Weights of a small GPT-style language model, trained from scratch on English Wikipedia.
Size: 8 layers, width 256, 5.6M parameters.
Each number is 500 + 50 x the weight over the matrix's rms, rounded and kept within 0 to 999. Layers, rows and columns count from 0. Numbers have three digits each.

# k: layer 3 attention key, 256x256, rms 0.143, rows 231-255, columns 0-127
# q: layer 3 attention query, 256x256, rms 0.15, rows 232-255, columns 0-127
k231:560547458469488492456515548436459432525479519512524530531466568565397535500501476445467546532513518532445441484630443481528491478453486495497516503507518458480485441523483471520521528515497472500491496559478401503504498540529478497454541523467493571545524504435498503492410513475537539485505513536476440487487418525555548457505477501575563456550547522532460516553499581496556517491455
q232:464521395459485459461531436437504541438551504483458514574565412557400410491469578477513656513525483490442448473516510549515476557502416505396448491470451543520524474519470505536598465577534570450468528493536493500515487496563515525563427473499523435525527386487456494471476585585462453501383500553492504533411461575489423499522390583397401381612465549584578383476511514611498444503587
k232:496496503432481492411489536509523551549518501471584404455527510568557505507531511455466482501446422454522534453491534485583434487447479558474518431473585421467544493507418474435431454443490496570457519523595462498492520488440436542584446475547552520545534480517551383494447497489557538459559505501437512518607635505463537505524601452563616530421529579534460498478586550439593516478369
q233:505528530521418405421489449504475445509484465506576459513492549479540469598495573474539510493513502516469389464499503522517591457532440499600496574469523531481553487464500475470492536564541384480536510498521632449468430490494547410539586544537472482533442522513528538547511589477436485478497543513519556480592540485444488501511484446517526474520531476510491461540480451495552473444473
k233:514479472493553467473553454514548541554537525535518549548503472455418517511464468528478470486562430527492547523514510479502517534466446534463546432509478518437469503472546469426473520498539578480554488511525488614458503496512540537400531507538530441542482496485430485439508385468504543465491439488522527492480512565535498424514476522461489442520492536482537516529565437460447582524520
q234:520509564571545443384495431480563499467516447444597409532511527493438556520382560507422534579500348517524472511543475516468520517530484448618511584481545501402478456452561485509421549533522467491446483502507487583474533549500626349557543490483433520513474577504516556688444535443467516470511433473486478624532547572466546448538531490425450434496495535389510513484495454510489438441512
k234:482573447441464478538450517589513468507490614422408572522473493499548572488542423505627465402480502481509545490466467558554465594526507546448519506541525494511558491546482440403414540531501452517560526475585456394526465574482503603581543448464473485457484472596452440448454379519528494516475465403526543532430524483510506492430509619493576491526546566623569479500471440453438456451564
q235:580458574578512529487531584478503500554458396504567475572488504388604523462508423515550468484528498596458563517607581566585540663446396461619481539554453519523487535592521585563399462575389426486369505461486545472455526397493487452497606604583492511447486491539451506457439484483502563390482434439554521460546410516602468471529539450454523466485490474527502504549565558439490527391443
k235:492507550547522489613519524545540468473502539522438565526527524541496512513454491459620405590531460383498491469521472465445491452457482537488591527442476551393540507606416484496509462453557492496560511503531429439488500546572549488555476471467532525502425583427568507409402430440450446566523593540521416524450530469494546493541504441567514475605482467550473570475534501551470410530461
q236:429510511463549471546428489414440512501524517488505496574551502503396504493462506566487601572494488578472558406429444511466507495475443496508459541566470487474547527465432491574460461448532518494549540488391492470464508493518531578521452553544479529505489502568641442521436475509429438509505481540515585496524529563430531472486518529475465478499478564549523509429488429517413546485473
k236:477482478564542540488567465487435502569476496569474517503557494552600565496532497527536485530528456455518461477564505576541461527451469544546517441443490501454465463561497498536506544603467533523491547535608518552601452536526504523588486533516518471514438494559487480479453498560534539449481518505483406517536496371552484488537560518558525422448522471443487445527562536472491456502390
q237:496571530520476520464547469501514635472503458525494567536514416453538444366487535470507490519539411612514593535463514545554565420455537461495594444509481489403473539490464542590582494522429575525422509491512488485499654536558511497554452542518501603390408503431541525564527391465519430442421430504482582420510481516557479470606445457570610572450463495535485462479486489402534536461500
k237:460513493508520439462492492488501401626458546488461538518572532595488586529492510415490546515493566451500578524661427470493462573589435441543548533571454404511598522552459434519520519457526483539541486397506357420565502524478502439454485517431495388646566490369501594462561464476452486547462576505350415501497599472530549506506482457495507525456523408449399492457498491565431537508436
q238:434533501542514531456547481471461479525563571522469541403580458483471545481562507503524452470541460496480452511606543494470516458524512482461539509482462468513432485494483502521515478526414456496511435517493477547461476531463493461460470448554552514558491475547515541480487519499511544519500546535484511437525471519469438520514495484487438531476508470511476529425509480510491520551443
k238:518440501373481521451437529509509517521414549411576447456476505551473512549511559460446557541459601473483476455520470506559508446522480453559462518432488515581476533463501529468453509546531510540485533445459461506490539500536578514502528545493378542488488512416486436462452562431638452524517423455503503582523501500605521469473529526497556490641485525495483485535458499508534452493525
q239:504580516551480547382527526604467450458532554524545558498525489606467440545449428520469544631486440476603489494527516450485482506480476384477487491572475421478590438485484494505444484504490510447433505552355487488523560513411450549448480523470572460554498496546495519480512508544454639535502489490564583412557464383528575470532435488552491520433490441653523528490611475485500525505473
k239:510472444350582531560425467430449542522508515577383514587426580399520539427483537549458569534485583457457575485544455522533512520545492433528543464400487630568467497479505580456500466469478477496541494470534463495522484474502547455539454478545456531495511494439477455462439439471508499441540516492535355510546531527507447537477502476490500477477536499381527566515567534418557447452480
q240:567432532444516582482546499555511441557498499473465603546440475492441535571550503500505469484466510475600473526471498420479392415526564515574446455438419508516424574490469528520546484407612475466580473566476677412487538435455491561468608415432534519411535476464434530519451492490473556521588522534442471516490533587421530449523552457461455487552451577479469432615439458527529468521556
k240:528546518498539529533382474433474504485548540576500465497500500576496522552509415486376534534493519521544407473489488506470553471433565644495464491483515613477356494511501547612487484633459558508405501523429476512423469525478490499428530509499516445474477458515577471426563535451492501325456607513635606494464521374399499483530453565548496516535436516596524427372467572442565445440500
q241:486488564479456538570518594561489514490621524447563470430555559490437442416517523539514449491515476520509455436434426533466495528538535424517545565528442491491496566489542483504444463523415600577554492594585442545453519487529553565596547484471473387481606524511581521452469420524596479427466514557505530392448433405569484403474413554394451525469450564512486431593419624554471469566451
k241:587477341527503466538587420524555395566540497552515453472412461466468448461467441467445428534460488498520534452461515528376506556471538480572480459515418473546513465553425539665529537466432372351381521494576509461663472491525618553433412561430548449545464458493469529497547596548490490422465604508521425482659524428399575473443550490476530528503484466636520474450622512511521449375525
q242:565512492476483461411533437551525517517513435370522444437566434518482489478535533520499573535505521520477501544416518453543471578538459426515523519437417403462532562497531460422438509493414552443460504468446584508605505381561460551517500478475569427438442561480455471509452459521521459480573521522515507587438412391556538549595618506522508476427420548520492469469485532493447523544517
k242:456540497478487485527516581419540437546494520468587561571481475585442508461430447493460434481516542505455480432507512587429446423586499497521488522557579493433445492444457451511562510473499469445494545548526628444483521501495460420443546436535549554543552583480530510511464579550508496633498475501482468468505511500494599511504427503564537501559510475567486521489477517451518503466509
q243:527572496467489477458416473495496475478472468488449469519510516474569551564524553428525461510510457487459515503454549449501558591505510546570532492456467463488502512510474468506452515437514528440548546521471538400498526461414520481521469525447479488504489546507482527550451513504404502480544472488448465553497502522542408548536513513446496521459522517453443552549532427395522499567523
k243:450462528505484462467452452533493429439470475491563500504473519443456482494458382560522410485428452501581473504578476526501450558457539537507500562537476575501429628464507443534544429517503528480475519518458494516474485543515454405482533497494576594571509457568512494520544452519500494492482529547417572476478548528461459519493534509544446510512576461435490474408469512563470524414560
q244:565433454444433443555522540445504453501565404546520488500528526595497419530509413503492483408554564480496482492520439591508425467498433504406486507422507468495514477480431485386539536512514564449539439514544542550484434491499511501571495467485513509566524509390446523547455527512579388550490469535539464556492504413496561558444536503608518476478568490495487539545474500520494482551477
k244:469432519440561528495524509479509556554411476469493511430456501515432570465478614523477550593525482590525509463362470392509617488450549434520511503543509463483496487462553526546512511433489484547477543501456590529462502534597520379434555509534521480473503582545480597491526523504516555474503455518566492504522461509512556441547433564427442461477425555532449530504568480479496610492431
q245:530553537510523536527594564452487473535436477505428530492532462582371480549429444479476490497441474520542483423547493519513549468428523402576476547543419429416500482582580532321483568442492570544490502403460533517492477479477514502443567450509550457472529582430466470450512523540486456481560469388473475570524625486410445543517493521546552441503492485523455586545444579523499424466480
k245:552483428489425469572474483514511507499564570555494527480442496500521539443575507574601546572529526454480508513432517559448560440517511528548530484427454559603548474522432520545500531529553468551450480523569512544532488536516486471538445440523529474514519397553511625567441453452423536531515518535511380582463422488527656391551451526549585534551475532510556423491486426437420517527498
q246:557571568541495512518536424533543478396515401438518445441541513392496528603502500507381487505451537492447568487437442447571443500523462507506420430624579490482471540501537579445529500528500606485470426568455425459468512360606503483561522638514413580458515588476508585440586395508548464417483437469509545419510563415534536562510531467553603477488501477457489442542452535461637538485547
k246:523498452521474356501555408399569477486540463513472522597443479524466454474531555460465454429437395551506554478492526544435540441451435440397510505550425508558594460551421502553433440381469471497484448406454557489600489648540444420469499482522461448560476493431553613549572505494540461657457535560528531477458480573538494390601412510531513543503506500476417573467591560600493560480516
q247:553498512461499545480503451469524516522482440458614502573489465450517412416489491564541453449516501596440432514595516558548470475500468500527482397591469492582500560525484441526524536488468513520517515459599550463462538457503528491536501587585550356547491471514442493516572524525507513461460552407512504418446427558485548510439498521435511545552557486437547487514407456488559517537482
k247:436579469530496518462494553544584487528513473407415458535486526503459415487499448438542451551560470452474464537486477479521569424456528526541468508516546475467495443477549496465513511555543578461486483453523418443507472519453572484537520485448484487563547504466513466496432439481471523562510518489501453467459491451540546499457537484447474462551491558519458573532669503471536482522490
q248:522444451494386524487460499500428474546430493494497535483580510493534417447491492446536601466440426502441478600530390512568533624504492536525508475389534528449492393532658431357515539542462550455555547442434471525496554460548577483520510491535577456514476499430432490551435401455430557447436449380519436410472621509559469482529435577541432498555486548507528436547449552517599559535489
k248:511537575437462428468490484463488562472626485535388589600469517394591556460485605461532479581505440608591532450536525493588486548456618464605498359544478430571599544521428474600562510550561459545509426560548557538514469432493454544338547561511586548503572538505518559538466458552458523482475514558519568502566609497377451480372460492487524462419471571398548506534554384482590428500506
q249:485550571538524523460561483497620652571478574558446458461535546561584570483536522487520373490522548536543561522488551501525439447578547468469550463472532457515462498464509455494532496493468559499544529425520486579585534502500431530450473435569473562533450479573500399351443486575576603401503525527526573405504478511471514499507562493509484490451385428534578487394562511472548532581432
k249:519489552431505453496497456499402470452479483468479547505602493487445533544445491490536523402540601455480478541502429522532441516564530517555497619505504461479494388459546507536458533527531477415469480572499436409506514566500563545574490522476520426488493518386528543591561538435447468494542445541473505410522488548451441544413474461492395539480457388533485464594434524544439435511568
q250:515566554533565506503528524526426602534553555565515534491444456528546441506500472511541575521481539542522475451446503504497464498512428475524521555503561513495514457425484582563515503482471379501448505511441480554508440462540512451480459518557469478523438441538494482529457432537573482503468462515456532462502495552412506414528414490554467514515481507550502432498548474514503472450519
k250:565575430447509436471640506543547526447533467583502516464620548519483500472480527462463477418588480502454499445537529448575513483498451505478566468468495516472499554550498494432496496417524601483595577450576445454420598445558495545526461538476505471531507529463536500485520523518538516513517460495543452491530502394546492493519455517539490520397445521502482582533471507476493490534489
q251:459573419498530449421443452508436486432620471527518489541564543430553501554547487381428467551504415545473429500530476557492542621431559518506410570417482576451427343476513587514451500553493456483446539470568433420376573430524576488489483470617472487444485561437437484499482580534569554663418471476530488483527512551511504430465445521539484534516499517570541449616480491517503475531525
k251:530421524495478515415511582470571519598470553472514486481515459481555588469504488498470599571461531412497537456472499410571480522492495470468500451543451512531605546539487510463520488495528516513516409430497471577481510573575447566503457412450580652539543514518555449509521411468619423410519529522539532593530517494512466513536477518470524442565413585491401517484487513422513548458454
q252:449465534462534475399517449527493440546459499506490458439533496532511548543507426574524524499541508516502484526504554520532476535444468526421574450505449423576415588541499383541497531593519584542496448515515508520519401446442514461521532496499449444584498469471485514496474518544470493497516486470448409525557425503521417580585487475578496553481546424499502476556491478494503616550571
k252:509512444470456516507456476519498562475496482401455536476540540546543532595480527470570385519452507547537471533457500471562537480522479481481471505414545508492472415389536518541436446511509448504511607512494638505430530543512511483507516551551566598650565516534537466529414607491584564443505475559494590448475556546518480436485516505480460517599492461484533433485550599567486581523486
q253:493376577395478498450496477569557510469461530464459336495595503496457521361499580457646547524338489536466543561432594507532488578452458589502500427518598418473558509487540356481433540419544509536450552528522533577432442493514397524511438547476547465581407516475563535466555438552441515487514553491500402429477587479497551535425434477547506511542615495526420501463543545467512550538604
k253:506502543560541514465513610551429492516452449456438515536597523512587508439464524461488515505628502439446449481515472590552525436511427462384493565567547444523466477428563510513623406535671540559580468415478519454597401539417530473510593520473599560510572580451462458608447595544561566466614488527477440455385546531529498546512519529552594457461483489380433487583557447524490498522465
q254:521514482501519526532490558539427463518524576511461506493424461450506435538561491481586599442451491455509594456528517457532527612537462544515387493438559508505487428445464560593515552482502455560505515466560458549491396476562440453442447549486470565502382464436469452398532484487464481467495440483498499540526569511529498520504495500602588506464493509481536522497499525442485447475420
k254:584594445542506471517524557517557486428520434471478490470503494444447513529537487511502427427481504494482440505475470494585527444466534458554504484475455472456591551578477478576628509516474555456491504573525524485508581410464492625503530419550580462489476565500484483441541456487574479516439575589509429519528477459481562597517442459451423499431522479486491521467480532497501525533470
q255:465476525479453507563492600511483551487462511541570500560527507512512557567442489474498512515496425523445412467530463576447451513411526529499516532539541530434488526524510539508490396524507490506440576506465432517484516492509545571452528408524500430514549489515569540570382508451545537557473489509555540553439500509447458532469462531575562572482524473489463459519503471512380423410496
k255:538484457582403528452480411431488502549471552543455621425536501537517481510558422532512481486621450449432519525483507504515516480465465473476512520493474477566542462554507496549447499540433442491518489467549475460517377476457388499589439521591526544567480457503460496445518466583513444491524527443528443532525513466501575499500525439446462453513398525529568469489536527490516550492484